Each number is 128 + 32 x the weight over its row's rms, rounded and kept within 0 to 255. Layers, rows and columns count from 0. Numbers have three digits each. The size before them is the row's rms in percent of the matrix's.

# up: layer 11 MLP up, 1024x256, rms 0.238, rows 828-894, columns 192-255
# down: layer 11 MLP down (transposed), 1024x256, rms 0.228, rows 828-894, columns 192-255
# gate: layer 11 MLP gate, 1024x256, rms 0.233, rows 829-894, columns 192-255
up828 096:094032104091121087123157160126144178117178158146188163115144124090150086098094051139122146151113181155187101097157117112138096102122127156092136058109113143177128095147128161154111117086103138
down828 103:142149122132089178136123151135175124133110098116133055148172140109099141084145186137117086089122128111130170100132092121053117106185117163119190131094175132106113143166178142134198115146161076
gate829 103:051099156070113109198127106083144095129184138121107158151172163153103109154094133134129098145101068129113090093088114111099151109182156119071107142153190122160166105188065136154131113122092076
up829 100:124134128114127115084149239108192131147137122118129110107151113068151139114143129124071086146151120108101171127104163115115159131121190194143121143144110162062089103146164123135125073141148121
down829 103:111134081138135156156182124163124157116150040096151113111099120097143137115105105130151044151138120149112112091096046078099124137171143125200189103122203070144146104194128046078120130162140095
gate830 099:148127096120081082184092169139165099083107162109092106111146148116139121104104116115101094184124161114120135128114103130121103100104192136109147148106094162187146189047098086119156111110102150
up830 099:138136094214103120100136116159093174061173096064082126085126157137142104137066114104192135109119066064088135131100151172089148125169095154100121112096111071152104103147091155147053116120106153
down830 100:148115140132126176161139129118116139148109056142148126099029134115090077080140078157109144097078144125101116102174150093126124196110160117123138102118058129193171168108086108156119099105154133
gate831 097:098138153131099132126176131196127114148145150147175111210153098149136150102082136186120180130134065191138090117103150168101100073078133112099144140120101113203101124043161137074120126142209135
up831 106:139135091115103094154111075151126195138130119157104123183149126186157081086081089098117144159128145136095108121153161134110058144112136158106072117148178117165072169124117173128096100111067180
down831 105:112137117152135125184106163123135099084165035090139165124149174126155194093080100089110131121149120121138176108080182191136111143140117106112175096132092091105141071039186097127199154089140161
gate832 102:157111132118090098107157102117184177136126144081082137140196123145137171152116119090176102096137140120207071117172137106169159125151139168123139143144112117084168121080114088145160120168138155
up832 100:119112180121126133082065143132175138160136131113167109165180103116148128155123122080138069054223113126144142109147166125148101185132146136094097166106158138085146092094128155155072152079109169
down832 107:134077161094193120123156150103162103108108068160078124119082125067137074129148138122106131151132116164205153136181126162056110088128081136095118166106130067121136104158133085137095154095154145
gate833 102:077138114091114164137133102113169146113089127111220181117113102107075119174147106103104100144094129077086131134144223125159203103129096144176102156127122151143084133157118136149097142115074156
up833 102:157098135157116105161132092112154103181119186086133167112143135146140142111090189122084149131127158140181126161124106118146133147200111107169147142122088159132140153113149088171105147153072170
down833 093:103069115121146093119128091180146146255151154179114131127126140163172118118090139097091164126092166039086121187164065143180120129135118150144215095142121151122170133130049128166122108089116155
gate834 116:126101079093087125158140177132164126171156131083219108149161140130126159130059061093161069098131137113155126105103143082142084152159178112143123138136091176142102144070119137139073129198111136
up834 111:070122178109140130095134124151117132168089099142054136104101142111175155124149117151112182092046164203108123122165138127114126110143130137124122117170088102139129128140075131153085137072113111
down834 094:143152123115204123135104148106143107069155120150140158112133092090121103179176114107172198097155135124136162126149044164162128118153099106105111136160065106147139082126162142086138122111149107
gate835 101:115113155175126121083123105134097068145155132083122128136132078179157088125133135120088145092157108150162167112140115142167062116110134124128102075122171156189108147106141125131104129141216117
up835 103:114151120123192136162088123124097156137147115155159182130146107152115132104151107085173129108105135112161196108146144126160110096135116076143106109096173105157043131110170198109106178153121123
down835 101:132139105110151137113119084158105169094093075141095131110139095112107134116132126160179140188124181175108067159149109159148185142177136104149118126133161137080092108101119123163102110129183098
gate836 108:108206135110111207098124181158134057127143071098159155129154125101146173134136045160148142167105095129175057125125146181154142159166133138097141082110083129111107141157054124174127143157098126
up836 109:088125089126144147161127146121124122134130088125119133125062159164120124161105150127129136102148123190170106139094199094133119051122150098096082165104168138148113152094154156180139147144088137
down836 105:143142107101168124148095142140121130143098254177069110104160197134114037130171082109142142174140184121120108112127088146146125074128138110087095135091173169094180132133106130171146123100144146
gate837 093:138124135155105125118108109119180149161088112121155176149136152146136081101149055108154137152110110111202110105114133184218102139137063069161126101143122168136148144089126058087150163195160137
up837 088:136091150153136114133137160089100122132102146200144090078132116147128130146138178157102093132112127145114125089122116113089122128067115127184141181090137139156121115129167158153149152106123101
down837 087:075155117129104127133108117194104125175136127124117114149084141096146136124112105079134159165143109080152150089106151173184083099176135156090090134122117139115119153128123103118133128102145165
gate838 095:117112163155089067095111132143104162086083128154123153087132142065075148096083139050100121148149142110106075159083170120103117109131148057123139149139096080088145063069140179111111111175143128
up838 096:143169102110139151102150151127098163106129132177112174092117157187108115106143138098111152155133107084102091102109121137146097131149169041199071089146129060069128150127124166125153126124128120
down838 110:157113128150176085087141147076146134086172104064080098138134163159114155106144054090196173136109074136091126127137114123127141143125120104129153113171109164038181105149169146098090071124127069
gate839 095:084101178151104149148079076159056097123072178105143141174079178130197181144073127166115112099162133070132157175142139114098131190138118173127125106197161187114147147115128151088142110146152145
up839 091:147158088194139128166110147113145127109125147167110085189072100131109148104135116170090167083140112121061121121132098159120123120150179158120145108076095168129127151072136129173111185146139094
down839 099:125110121116123147120147134090152186116150154168106111127104141139078104104095093105187137186133128197162120082157127143138073115167092124159119132162129114137103123121134160117135115136194136
gate840 102:124128128100101141175115132144131136151121105152094139175072072126080096129092101125130130154136182101092096132091043099170135080098184147132136127172125089104181104133136108093066101074097088
up840 100:137139122109162177133088112096097134138109128117135132113089121137115131097127119127120130175109161075104168157101109080122155142123102163120149134171113147087120138071109091203155139188162121
down840 095:164127118187082105181134085149112081119085135127162101095173190136153133104114109062135119114133141060157133162132136151072194152149109161134053124164151151110140153102143109141116087176096200
gate841 095:133117117167154137061179158133133136166051156154113129112119096113153159168093143077158174187164104094126168120098181132149156114134155064147171141128154206131160147151074122176103155079149195
up841 103:100123171160152143114092196154130080130101152156111140128080114128141180121100138099159151160156120140103134099155142138189185079144164098148107125061128131152097184135149086132137162165165129
down841 101:093151100145129089141166113131096137140169133086118184101137149126124058172093163191146151106105146140145143108119112134119064219120130100118186103119160106110202140175095190161101097166088143
gate842 097:109175051123120142044104061098138117142110178143124117164140144142147089120173088143133087104145144125128078127114109137133118167128150166110147126072078122056146144113189125150099175152165131
up842 096:166093155157114156141136152136136125176053125167107145149140064129086133084129165176192118086174163110118169125113151137105127114161169098083091085124088144149162070177081083151102091133090133
down842 099:121165088131132098059070116105058139094145132120130136145132188146123150133145085095083093124115121083128113109137138119171201066113118176129097176145179175160146139172153064101127175085102198
gate843 092:113154193171138110129159103126109157104113110154123094095148155114110070161100149103113119134146113167102128138141150121065100120125193192066139078120132073109101123076102073100133091113118153
up843 098:088116135119103141129141139181149144175092134098195171119106098105072145115075149104142143120155140140115157135121094096158155076098098189127120123091099093138108154157121085100141169127130081
down843 099:120169143125059136103118118091190098101161124148153124114110140141167104127161053134107151133126112130110089171131106206079123147169137121134120163164198140124074092111195185138122098136145155
gate844 094:093194183087133160147099025164117127131089099127082144109103134123139177161149096098115172225194135127138143147133143122086138139146143162129101149168139147149135067137114142107098144121119131
up844 100:155158188105083112157168134130113126156140088139149045163159099163138138144113181111126118074145096128150087139164110060116045125139137130162134051125144124099127141159144160166128100140143102
down844 099:113160145118100164155079086114172108188137139210084160115109101101120120136150086226153138169149056148122159119152165118133137097081153118131106124119090101157126087165128111120092105128148127
gate845 104:126108130139186138124129130153128049156125103101098130118128073146099161103113107126114159171175117140110225137156088170116121151119069091138168136125140125141127090164138085133146084134099141
up845 109:127191155084138204182197162147130129128128115120174110102128054148140121169136175117154173039117096132162157096200122134117126070144151153094108138117133189201066172090139100126106101140123115
down845 103:140150111084135105173103096130161106168108132183166089166184130085097170122113132240094157136133122119184162106139117114144121104150116107188107161121169138105170089155159086122104106107130152
gate846 108:096127127156185117165142197078108123144126135154114166163129166131103179108155081165149130169149090073117161110102101114156145159071159171177125166121113125091123144162157095111080131123097109
up846 110:124165070120119129120094091141115124117162125115138131130121135087152123195129128116156100090125173120130095108124150129076102175078149040124150094141166126146104155060160169150163134148167201
down846 105:134122113134108139192137102128100113091121118168195115141123129139128132135165142111120107155146093088104113104117063176153142154097142078145154123144141134124082099078124119151137093133145176
gate847 109:119129119117130112160129139138121158116159137129157138085066171155088117122083141133169125106166107145128149104134091105137121145130127115127102114126126120123145096096148109138151101085169088
up847 107:106098147102118111039113072117136140146094119074084172146116184092126111120131146149187168141165095154107132152113150131097076139107109156128151122231111085081128062112215092108069151127166119
down847 107:093144128093142112163148125217112168090092163166135086150143142080110142080122113095151121099176132087121135155090126148154094152150143144159128092148108132134113119156138115123139161115163160
gate848 102:147110146107082139199124124180136168103177118185082076180113117090101160107140159053167173155100138093137137116109097154118097107135133083134188154114145180099140077121082088076103142075076127
up848 100:148101145139141121047107111132164139119138099101110161111152140147150110149172124128087121125151175188138096164107113097128105178140133168157045151137157129130114119146127181145124122125165072
down848 103:161148098129128124111120115107151093074147093143106163092082189100182165147090123049116098129121174111164144097129097149100139181102169082142079047112096064185143145107165154140138132139089117
gate849 101:075141134167122140129129048083142127083167061101128107143124130102108141085112103099133096110195054117159114087142071130072160093103122115081139135165119124179125154083112159124107141127156123
up849 099:157157129079099118067081154105168163147104079147134078123096135145143119198165097083141133110131169175120138087111175106079077115110172124122106142142159125087072129148139184098071155139138106
down849 096:169094115164125179149169104138137133165108143102125118140192081180088126118110118077111178143081078182198134155084143150137124094091178158156151153120168112188147128159138044136140131062138124
gate850 104:165129099118173141125101124091106154107053089126160108125139118123071055123132152145082092097157123120183135192122095096135118124183185104174146173138203121146099147150130145175178169159127129
up850 109:105152160141120176103118113120086117114098144136157165126176096108154130134145120133142198128096153150181088141113138152128188144096109183097245110116119137110160094158145131115111156185130108
down850 100:121111135166093177066101149042154108132156097124148117143145197184212093162176093134149128112140155122113095175137119147101163146109053100105084107204133092119152078209138177158129186143115132
gate851 097:115155119142153096150129134149118192148080053148125130130148162174173149141164069093200114085096113099164118086105150108153152148114140126144131183084163196103106107118116168084131061155145131
up851 099:125133231113145157158084100095082180107180168145096135124070103138170108119114118135096184110108139082142102104109121142130121122148119169113175139150084162135177149181061170088113155072136109
down851 090:164110078174147182137154145109140173135107131123110140101116134141127138086077101079117164094109102158097131100112132146114138148116087117126113172125168120077098170120113099118156079169145084
gate852 106:116134122099140131157116129091078097148066178125051127079141105174123123127168131108096142146132087135200173155147194089189132163058140113050114129081165189116063146151094175180171108144125141
up852 104:142103104087128095086118138076153161174109092118140125119082160092137166150121123126136143126117143164132079076175109189106106087131099149156144141147159110130140138165099153092078170138123103
down852 100:127108156119201144180143099113116151142067092111184192154140096111081096138214124132084091153123074115116067069115154173121085126120151128122083165111123177106156200132165113120161204072158126
gate853 099:171155174102097089126117164117119127183124133110202132127148050138151146140108109092162212156116149131129100147113122058103160107147131134139163117070092191139106141131146140117090165145178119
up853 098:130119113068091155144139204137080113145132105103137119182110104172155180086151168135119144093141157122112135111133054126161118105131125052120129119180168167087136136151126157142114147167115125
down853 099:146122093163127124096077155106144150179165144151164138095140161153160094140109102170156119066112153135114148093095192110134117113103160081187079156099117118128111088141102126081110153085150122
gate854 097:167089134108075100122086100155125069183149198116099200122139137151116159148091102150130185108148135175166128088188149116110129212091093109091092126136085049135146133143089133125122175125113130
up854 096:157067095106107155164165117157103114150137193153068154161149122061134152132081130097138160137123173173142131130139140143156098160119142153136118122131122115168181225080132167102107152150123129
down854 099:132133121181146130170119137090102063165154110121156098107108107154081122169175194095167095067021064065117106190109095164112137117123187125111156075125135180110079065082198117085131149127124196
gate855 102:147106034134171117139143140175088112115095126175108142112144104150135117095155146086079119142194126153133141089122135165178062170174150106087117114095083079142145099142194192081112146126153130
up855 108:130140136141109139112131139177120072153181159102208075149081162098129152101077121117112202176139188144121107192136135152115081132150138105101102115171109052153105127126148136162091130155158125
down855 090:122134134186143152195112084156079119079087160107164137130122122067166142150115100148108164123126187112103160129098164108130107163158175106118093178159091168126119097097188123142086082154147086
gate856 096:078143123161150127189118130108102111112159131128110117059182133119109075100099142121105125141147084081120103137125167131134116088107116173112137122110041104160111103084127120181144121172153183
up856 087:130097098138183119129177151148134142155138134121117100097155092156146123161105105094134106142138094135093122143147194152114146090105120097130139150143050180080114123137118100141188119133101073
down856 072:161132132080096149169121137136126131154101183094142148171129170110140136088131145166147119111156161117144140133123120096136140152181175145146122138110221135134107131104132107125126123092128099
gate857 101:124098170116123100130185078110099152147115100130111153194165113149147144126122101117153152104135148103139029157088065133124115173105117132158144135105081137106145125104140124105048134113141118
up857 093:124071121101096106164181154145135095081156101128131114156180106180142121139140162114103076091109171174118100148132176050164152111128138133125101143099131129162109144152157095116136117075093200
down857 101:076051113101143096072096094139103121117115114092153132106142164108157098126106212144133112208135105135120141142093122109118164043110081142168175083173121108128109154045142122149110074128115098
gate858 095:108174102093127160168139173140139127101091132071110143180159109142150097125118168086111057169107115079161149111115171106144096140145136096167096141099080134156083135081095080119103114068130141
up858 095:126050168111183111166103145114152093085134141116073172054165113085059136116137181123102111161072087146180153125135119147162087128161141145088107121118067165130152172097083135138075119173187118
down858 093:092161149100160155089121090127082125175113076148193142126105134132191140152142138151159128087083189178118144172100186157126112155147182190163173145145102128100134143162147128138135159137123164
gate859 105:141136121148083102230195135127159119145055132135147123123112159129168120077154127110154060091152092146159144199089116148096028096146159117105174154119155130107094109129115131116134147082150111
up859 095:082118073136147138101115111148166109141075144117043057140141122172118156118127158134143054103123102145135123142119146092128095076151141201199158128127153106152108122075092106167127150143160132
down859 100:129143103148115117157098082101193144118114146130133061121163084128116125160094149154111146082148139167053056142194112078122134122120139169100116157154142164124092081144150165151133133113140153
gate860 100:132112157130143138075153150117138141092048140134108110166137111102131129131114097152162104184100102109194080196064123160150155142135172119133131102127149131071127126052173154161103172100103126
up860 097:160119203132101123148172101141125098150138130134136149142163087126087085139108165107129153117183104134130150162079119080142132158168138170121068145094100112121126137125150128121136151123115137
down860 101:165136153109126106143139143126092151121158197152177128051141088131150109122112134168120120097090151064089095107082126124077125121126167136163178126139130119146106132158151088111129165134159116
gate861 106:081152118152108120094115158151182111137185177095100119159083115167110177106117205092061137165094126082149128126161130101104116122126169145073116112122085173158115103097080114116122102101125136
up861 100:163070174141106172153148090134122169142087107148146194117187129092144154190200089085073153121125184143162167202185210105110149062112144142152147116124119095131093161158191087162114130104103129
down861 114:203153139127122101106094155134164183094204145123137150170152132122095147097117149137172128098107109075102117091082115104096125105107113081121125161147105158072135139146122073114132101153145102
gate862 097:121136088133166107173101088175118122165155105086176120148180121143174114113105135127115137091102090088167104169126141107097099126040128135123171135110154191189097087140140102115162090144132136
up862 098:138097176067176119155119128199099134102173198100109096144141122147111166082120164158144140150146146089177091181106191132068122106111097125124140168113143183154120117173075162163144135104139130
down862 103:184143100177079179118156098155117160117123165109070124138187081144139097100115094172144193126136103145158124131148176149084121075082182078116101161071083173130077096114112153105159111152116168
gate863 094:117099147159130131149128122048100102112109170050104160165175108133220132121098143104081094159085124140092118151069122156019165078139145119172151153140100115089119078129111124134125088140133129
up863 103:092141140128138203166082165133121152131112059166144139115100150145154127117156109118222135152133094124163113066064144093146100118123111138121114105181147173128103139109142153143133130130137170
down863 095:129176112142148144134146159169149127143126166106156063106150090085103117109094137096143139135130146156164137123177132184131171137151144114176123186170116113158074170165154103167148102103176128
gate864 103:137128117138147047080141126150188174134090061133140176145171160163149077144143114139114097148183102091133112099085076116132154118143166123140189193082093130105133183123134122125152147133160171
up864 097:112142131167144102179154161158148089098176144115129043153142119161074105019160148152068129110180125116087110163105123091141109149154178037121111105154115094148148078144143131123127169089181131
down864 092:190159158091133149154139097128119125116153130141149163071181124069144094067088147138105133090100114035132130128099125147132157146122144132136163113159160124086115138103129128104120147114163119
gate865 107:092105150159177183106146152139097121125086142128129129079154118186140187109136041151170115110171161112129085119139125136110095149154168130131145204055090100146164145108142160143201110113131069
up865 107:133160147179151135143147126163150113050178097099162193112120161092086063147102153143119118105158161081134132143142142134094139089086101139136118124230161181109130148182089096123144126135071113
down865 112:111146122140139111121082059099169140129157074119159164079127104154192089176117101135041159133144172093145117099178144133105076133085133099140127125153122139126157158105119155070080156176051129
gate866 097:180129120127166121113093099132110177161125118134079078136107135145119121127131109127116168126113163136168131194157158103148113129201119133121064159098042189186150125100128116124076165104183123
up866 095:125126119155082064112115172089160092086113124175140146145120142144064145122163161175153073107159110112112099128171076201109081102168139064209142098164171065100177120143095118172121183178075228
down866 100:154170094162113185143136135132147117089084168143131160077161158130055071146151089086072153142152105065123147196096098197111133133162144142126102141143126111115123107158168150126139104066112158
gate867 105:074154111146141156130199168187177111159140170186163121052193098147092103174126157157119053112132106110144144160136083125208170150122118075156076088166147147053133206124097125165157171110104090
up867 109:112182124105141125159148126167177094119145183123110170093128198140129144179117156131129062138138168115147138088108116136162125123139112098135091137104111157133095182128114157159125108153084104
down867 108:112106112097166109028145133128132155162183118114143129103114139137088110179156134130101105167076163157184124077135057147131205128178136130157115146134094115083088106095118143134188157124160118
gate868 106:087075102093104041101159145114095111141142161092154119106160152092136088093099135127140139165098122123118150148079144190106147136153121157147118058090113195157146133176166165125077107187123163
up868 101:121133123053168083131125165102127117152163143102151114090135165100143094143139116175103099133105124123151106147129102134070146094156123162126070132174115135134100131062151098085096122159105105
down868 096:134042074155098106122099093111070072076136136090114121097173044135174113124112161130107131118142135149149170157124124213102170103111111145179161121098080143129115168182159142108166190148091140
gate869 091:088123101086136122163131125087171160095134103131152117142114135159140116172151171040134157171153164081096094113112158109118131062096139126110144104175158111090139144115178104154126059072143106
up869 099:153120142119117123106037224139166174109119124103131109061143143081156154113149132119146130128135117145131116114127131179114131149142130144179142110110099179151128152127116129149119138183156124
down869 104:154160112137071125136121129123118194115114103143144124128135063124172135142119107093069157120166112150088177124085162084116128121184151148141163156125073159102176140146148110166142158139110156
gate870 098:094128108180113112148146114134088126135173113092161119120097137123126157112125169104106104106112088126151076116081094109120104108151123121149076105132136058194139138064139074147137109113115148
up870 105:112186197129140092148131103134123128101148192095138129086138136056096066149131132127116119197078162124136156139065127124127133154118158130104192136083101115136101112132125081067116103161178143
down870 104:151095139102140132126118115095167060089099204170111137095129104159153175146071173141114130114116153153057152130157169170145114115102143117121099132111128131158131084146152190203126126147166131
gate871 106:133128100172097109149072107116143092133157099129163124194095148139120125133098103108094120183159172080097180192147134148203148130102132168116173160101161134185185122131126114142124139107074123
up871 096:130096074074076162119115155121116123152081137155148140088103134143107101167122054097159175105161139134110076165096069186059149166116109140129107102156131085129156123164175092103153129159136115
down871 098:062061072125076116149182114155101133149193149112150167142116164154107117121097116173051117121122107126121181100116122131109075146096077099100144161105100158133070129102118113117153127132074152
gate872 095:110158196076100134144115095135109131165119163102115145158145142172184148149096131111091102148161138106113129183164181108181045173102163144121166075125108145132072105169093117140102108185139108
up872 102:091113113152107120114116085132166110072114098124137124124098167081125120136122043103134102070093086180163119127094095165066144105123176072140157152147107123133105182124138108143191172091182141
down872 103:143114114086145133095159116127163150138166105118135083143071126099153103128088112183137094118113160116148098128150136092109123114154152112148111109119180168143102161141150166139136159135166130
gate873 108:120141103088142137154131111103144140109110158123154198102125078134135125045129180119095155122125143193169110103117114097108172169133100057127023114187117086129139141098129160090166115170110113
up873 099:094120157139073166116173091132093171145136120177164110150152162071124173149152127179160100099103092122076146058150118129121105152105215129081212115118110068135170161112157119138155140151085149
down873 102:140129180152117143167156101135137106062138134141130147098140115183102113124134123082182111123161141053135077170137099145185133180085198085080094161134089110102133079121124084086088095150191154
gate874 098:134159116152104071116187073120147133130152118120156102103068151147093142133146129104100101162087124151143177137144137127149153122120172213109095121092142198080138113077169183162116139078076185
up874 103:169116147097110110150075182067160147139099112121135129114155094034062150138194099112120130089092119077103129128127173114145140142107175146216172129152095116145151159123176102113112021141088154
down874 100:147060130176128081076115162132146069159125225139120099126134143148121144116106135095101189189108208088089150160143117124195057120170118089133062155140048100126129075109129131044154080114174125
gate875 099:165092151100127063102099059120202139136120127172137097177020116190120105108109144131143117110154092126169083115144146144145128210178122122138158146197114113180162130124162141107178145111118156
up875 096:099131114123118144126138168114094090116096169096131121147112146103138129147110104164116121111156116151097144095098100080121109151115107125189197065137098115139071157086210111101166156146143121
down875 093:196071143155090139119077096082156133078189072153152099136102130136099115082150121114131133167079141140171079098119158170147086141185111160085131099144086140180068063142081152173145120099127145
gate876 096:128083089107115093085068202090161119128184071120101111082108137113111134162114135096105098139156116103097058169126146142157136200161160181105118169125067159127114095107062096084147101199122143
up876 096:139148067138159147183095132104106154182126176089133136138151152090147104141169095118134145139143214109113126117149188179087096128147091073124152098116119103074096101106164121157137099134088027
down876 098:147140163147164115109170157107135070112123143143126145160174115163136090153128103108177132134152113118147109067112079123175154115149095112144105102177154161128105144148109094126110163057133167
gate877 094:117119094144130153137112219106205156144182184178176130193121137141137139180115171140177119150079123116075140127116139085131090137107129128106146140090106128205154128137145166152142152095117162
up877 092:151114139218113080134124074161146136046114170147156138167094133152154113073110142125126131072127115153113149160144179038154124146134133155100131089119141115157150109163092118081172128154101106
down877 100:139098109115087221089177120174165091139136094107093177126167138111139153184118161117089143130119155144108158161159122148136124204123117136159117147161146158108122123104127171130199142109085101
gate878 096:143059170128155099128197125167101095081087107093103140195102058100134108150123099081119091105173162155153066140170122142133142100135088095156144170168094141178097107158109132163097097068184097
up878 102:143105178103144141101142133114160154101125148162117169124118073101118114122121123151156140078103125072142086125125149121149151078093116176116101182129130160117168100097133133123124184141167074
down878 099:130108143165164176106148129081155051157104114137178194134076116132190097180079069129142088163123101146125083101170091121164153124148197185130121143149079150136130127137097156160123035117073122
gate879 101:082104131107109141130106110081158139114094143100202167103147132169063168122112146120111128090092153074119128087141145128082097141102130155127145193149155127151110097135166089103139147161161183
up879 100:115112133163113144073148116153106103115187090136086114073149175134124126095152177141087143116188166127128147203061110190149136123138152167156070089156056164102131096106139097101111074134146110
down879 104:136168137097123088175119153195161147185146140166164133106151113119157084133074141108163105203133040121117116164164115077189113171129157116091148122167126182169140103093111158143123152157099146
gate880 101:131076146173166164135146118123049089141138040131096075120125111165173126101124111135143162115113059136119125072140204080199112079176142167099137205124172142118102115158102160121073153189097105
up880 098:137116177079136130119134098133135114063134105169095102169091079086133173099181124147152099092169142143096140163176155066124124159067131125101107144077142131136123113121147134156106174187164123
down880 098:146138118154167161115108113134144142126127124118127101122151073106131086133139116141123122111080140179128167163118122142071113137145111093080117167147141118117164122085173151180149093049130065
gate881 094:117125103154133129111051121164181164125050134178139112151171179127111107086139095141133174140175167150065133221166101099126074196083157150126086126127142080151092145170142139097099139152186085
up881 094:113133159108131152125203120106113046130154118110154147131073081164109188142172162167123138026116136199124097114141097132149208111131151178119147140191135150095173104142126152179167092122085150
down881 092:109108176154110126188163138147169123135123081059145145107085123198051140169110147105132125129075079064176144129097108139137144097142143159122154097123104147143090143116150096167040132170107118
gate882 103:148104127154201166085125106146114129177120131113130148167117108127108109066143159132121175159137195126140182197168175103138168109095169045089104121095117180131109160097073176123124143117153129
up882 113:173174090093114155147144138142054145147114092145133095111151173101153094132150117066154150106118149090088127214163132132172127133145123114106091094143125050217131167114101167113099124123141161
down882 105:132158142089085098093103094174095107097153057176172114133128146140121142146067148185149118131107121131118158101110095109122161121156141083110095121028106113180071166079198079121119140132167128
gate883 098:125127125154105146128093121163175081122143110113149160098106126145129160139128118128048117116145155118132145177159183141162200068112102159168144177132097106130144131188190138180102120140118132
up883 103:145116166106083134140101095166121089157164112133083101094126172158103118150127156087110167189110086164143148161119213161132165206173124100107193145155147158133125089141113123129160121128093130
down883 099:126163123148171101155116128129153128118128138128077104111108162119103124116106132152127173154118182154100158107133151101119079133154113100120179058138067118047099148102118126128121118157125140
gate884 145:087108160119116097189160098098110072060117039039080138108105132100127119094177091109135117175136073101124085097128072206149117116101139086160165118142175175148116133094113155135119136108130130
up884 125:129114086124127177123122126203140131159161071117121123115155108133130117145117199110059181180192147126098144178098162146115113071158084145094132175153124150140084065120134115096071112132122063
down884 116:064128193090186088131176116132122090054106087076077144104113162108130140088198041127171108130088113106144085088171094180111149159108166114132168073125186145103089147089121149100138129132104186
gate885 099:114154174131155135187182231173118124150065104164135150080115141110157079127118110126123073133157139130132097138162116124129169145122161165130142140151135148152147151137152111137190110161088097
up885 102:172117132101099093143124154127101153155084089156132171077135141103129111083088141101096111150139161104100126147120173138134123096142152197114099169129152162139170165121103094057161121138080130
down885 105:139124131113080175088125040103170077152189179101088059174114125145140138140143130153152153095102121140172163106098127129134123131094094082130115096136115146101092086097115157170059118095170146
gate886 100:107119099125131110176199159132146117136170096123178181161193074135120067142126118112098152074164132171124105172178137097141104136129105112093110163101182121139111118100050090167144169113127137
up886 102:157103066120090094148124110091114129141147141080135132111126100179134123142120132153072140115116129137145129107166085139110086151096189128156172092110109145094144118095173112144154131155140170
down886 104:190093061143111148155134137134103141135115192100119118109150155130051051141139155093120140151118113130139083135082114127060150113117098147122139126098160149128167119074137166133102142093119138
gate887 100:106139179170155103135059161114122191145139116130119126168199146098143169121160200105098159155158088118134207119153169104172134165104101137180136113223124102178177106141182128148054161109153103
up887 105:175143106095117118149095160092128116091096132161158149167196164106161111157096187193149115120154144162101131161108123132181160119160157086090155149146104126165103129125110072146156088191169152
down887 107:135091136098115149166189106110144119149102063162157090156113082136098113137129131188144098140133108204045147077158140150138119079168131100120152157103119128142090138153090146115145090070156134
gate888 093:148093145069158169100083143100138155173137199162152108152122123087124179113135167137127118226128152089148154140135160125097119116081143096130105137088148070135179118144138150139128177089114067
up888 101:185089030092060115088126154175121187160167152161063109116176129116149116101104133113108103175135121175124093100084224141174158130132121141171121146143104174157133115096127147133109146153118113
down888 097:098098179098159142203107126135097162081139145045118124079088092149103139150087076103151136142109098145119124153164118111169161106115151154084051089173142140173132152136096131112113137130120149
gate889 093:106152106093174156076182090133168165123139102118157064128090144159121204124138095141145121143123190141138092164163091101238159125115072105133106139140119118118144127151176108107105166082166176
up889 097:099218114124098127103131133107156088133134125116131134149128072144079162163133132168166131129123166130102171129142104093161056138180112178111175179111100187098141121193142110098157172130129095
down889 103:116156150091156170084153171130157110123168061139119142104145111087094123135153147141131161165155085133137097084110128077077121123085088203183200109134117141114186152114093168165160143103236063
gate890 092:116147163172064089195106205108140141108141123154072120174156110100133149069127115125120089101125130155087136147142150066144137127046121113141075219080110098149139087102121162155185138144134163
up890 099:117153087184141095190117070128085076188144131084181146105080090120143093137076156156105131124090138143156133114178150179140149070142147163128094093140155094147109085102175053122140199071141069
down890 099:177122229152113137102130110190068128102135192099064183129116160112102098107099149131094180124145139119107117216140159101181116087147111156223120184179135121208094151200112090164085187146129127
gate891 099:090132143091150170124137114165109157108117142161117080123142086132092163141150083116125098144117032173131154129157091120173113130139083133139110093089084144131091120118157114140137197131145069
up891 101:082105087146107093095146145141141114134071118104099203119140132146105143123137124099115090167153132122165116125059117138055116130190122142137108112160138104113153066124060134118113107153102158
down891 101:084187179177120119151158130130096136159179161059185171147107131096071158121134165155124118166136103094145122102122112099113089098138068073187127130078102141071104151200164054162111137101104155
gate892 109:189118068159176096138160094112131108121077153155116182135177093124116146125173178099135070177111119098101135157078124084131120109154094154126074124123159136112131095180098136100107154144137139
up892 104:138111057114140102036107135198084109114072098196117143108137158116124109144117118133145092109130163121106138101105107178089116139094119149177075064139134112077183118163097098132120092132026125
down892 112:148091088131159054149111179157170118154119098182145140080123152099151125142129131139149106101165134128100107110096103124089172160143119125130150152109185082085136151141112202101108105118164111
gate893 105:093156117160093155169161063094074136141101103144096115142136124152139108155207142178133123149122120166135073158136124127092161131135067086138141133135098157104078121112176151103146080124083124
up893 099:094144171112103128137047099136166103172091104147115064090079155101168140198133115156168095070150137076122163127095099104129067134133097091113162176146096060147132170120155133105140146139078082
down893 104:150101186129192149128118114125126163155152129147115156138130127146134145175115156159112159157091115105092169182194126154158102145040187213077132156181124146156093124165151122094151090185139065
gate894 100:162146091130128107124132091114136114111094125168112158081142152108083097167124115124124124204178142143146135141139153128153086111098097130121152145121185182164129145199129082097121150141070085
up894 098:122127078130128091133158090066147159156079137119028177162107175170145138102113093125156145091159131154122168096152191144137142109126089132115112146135054120125135111117129181145149110128137186
down894 100:129111088165118145113188206151065136095113085165203163142064153148142119151144158149132141118130107104117174132130104141069147116147181142109103146123152132110126145047167110081173116091135137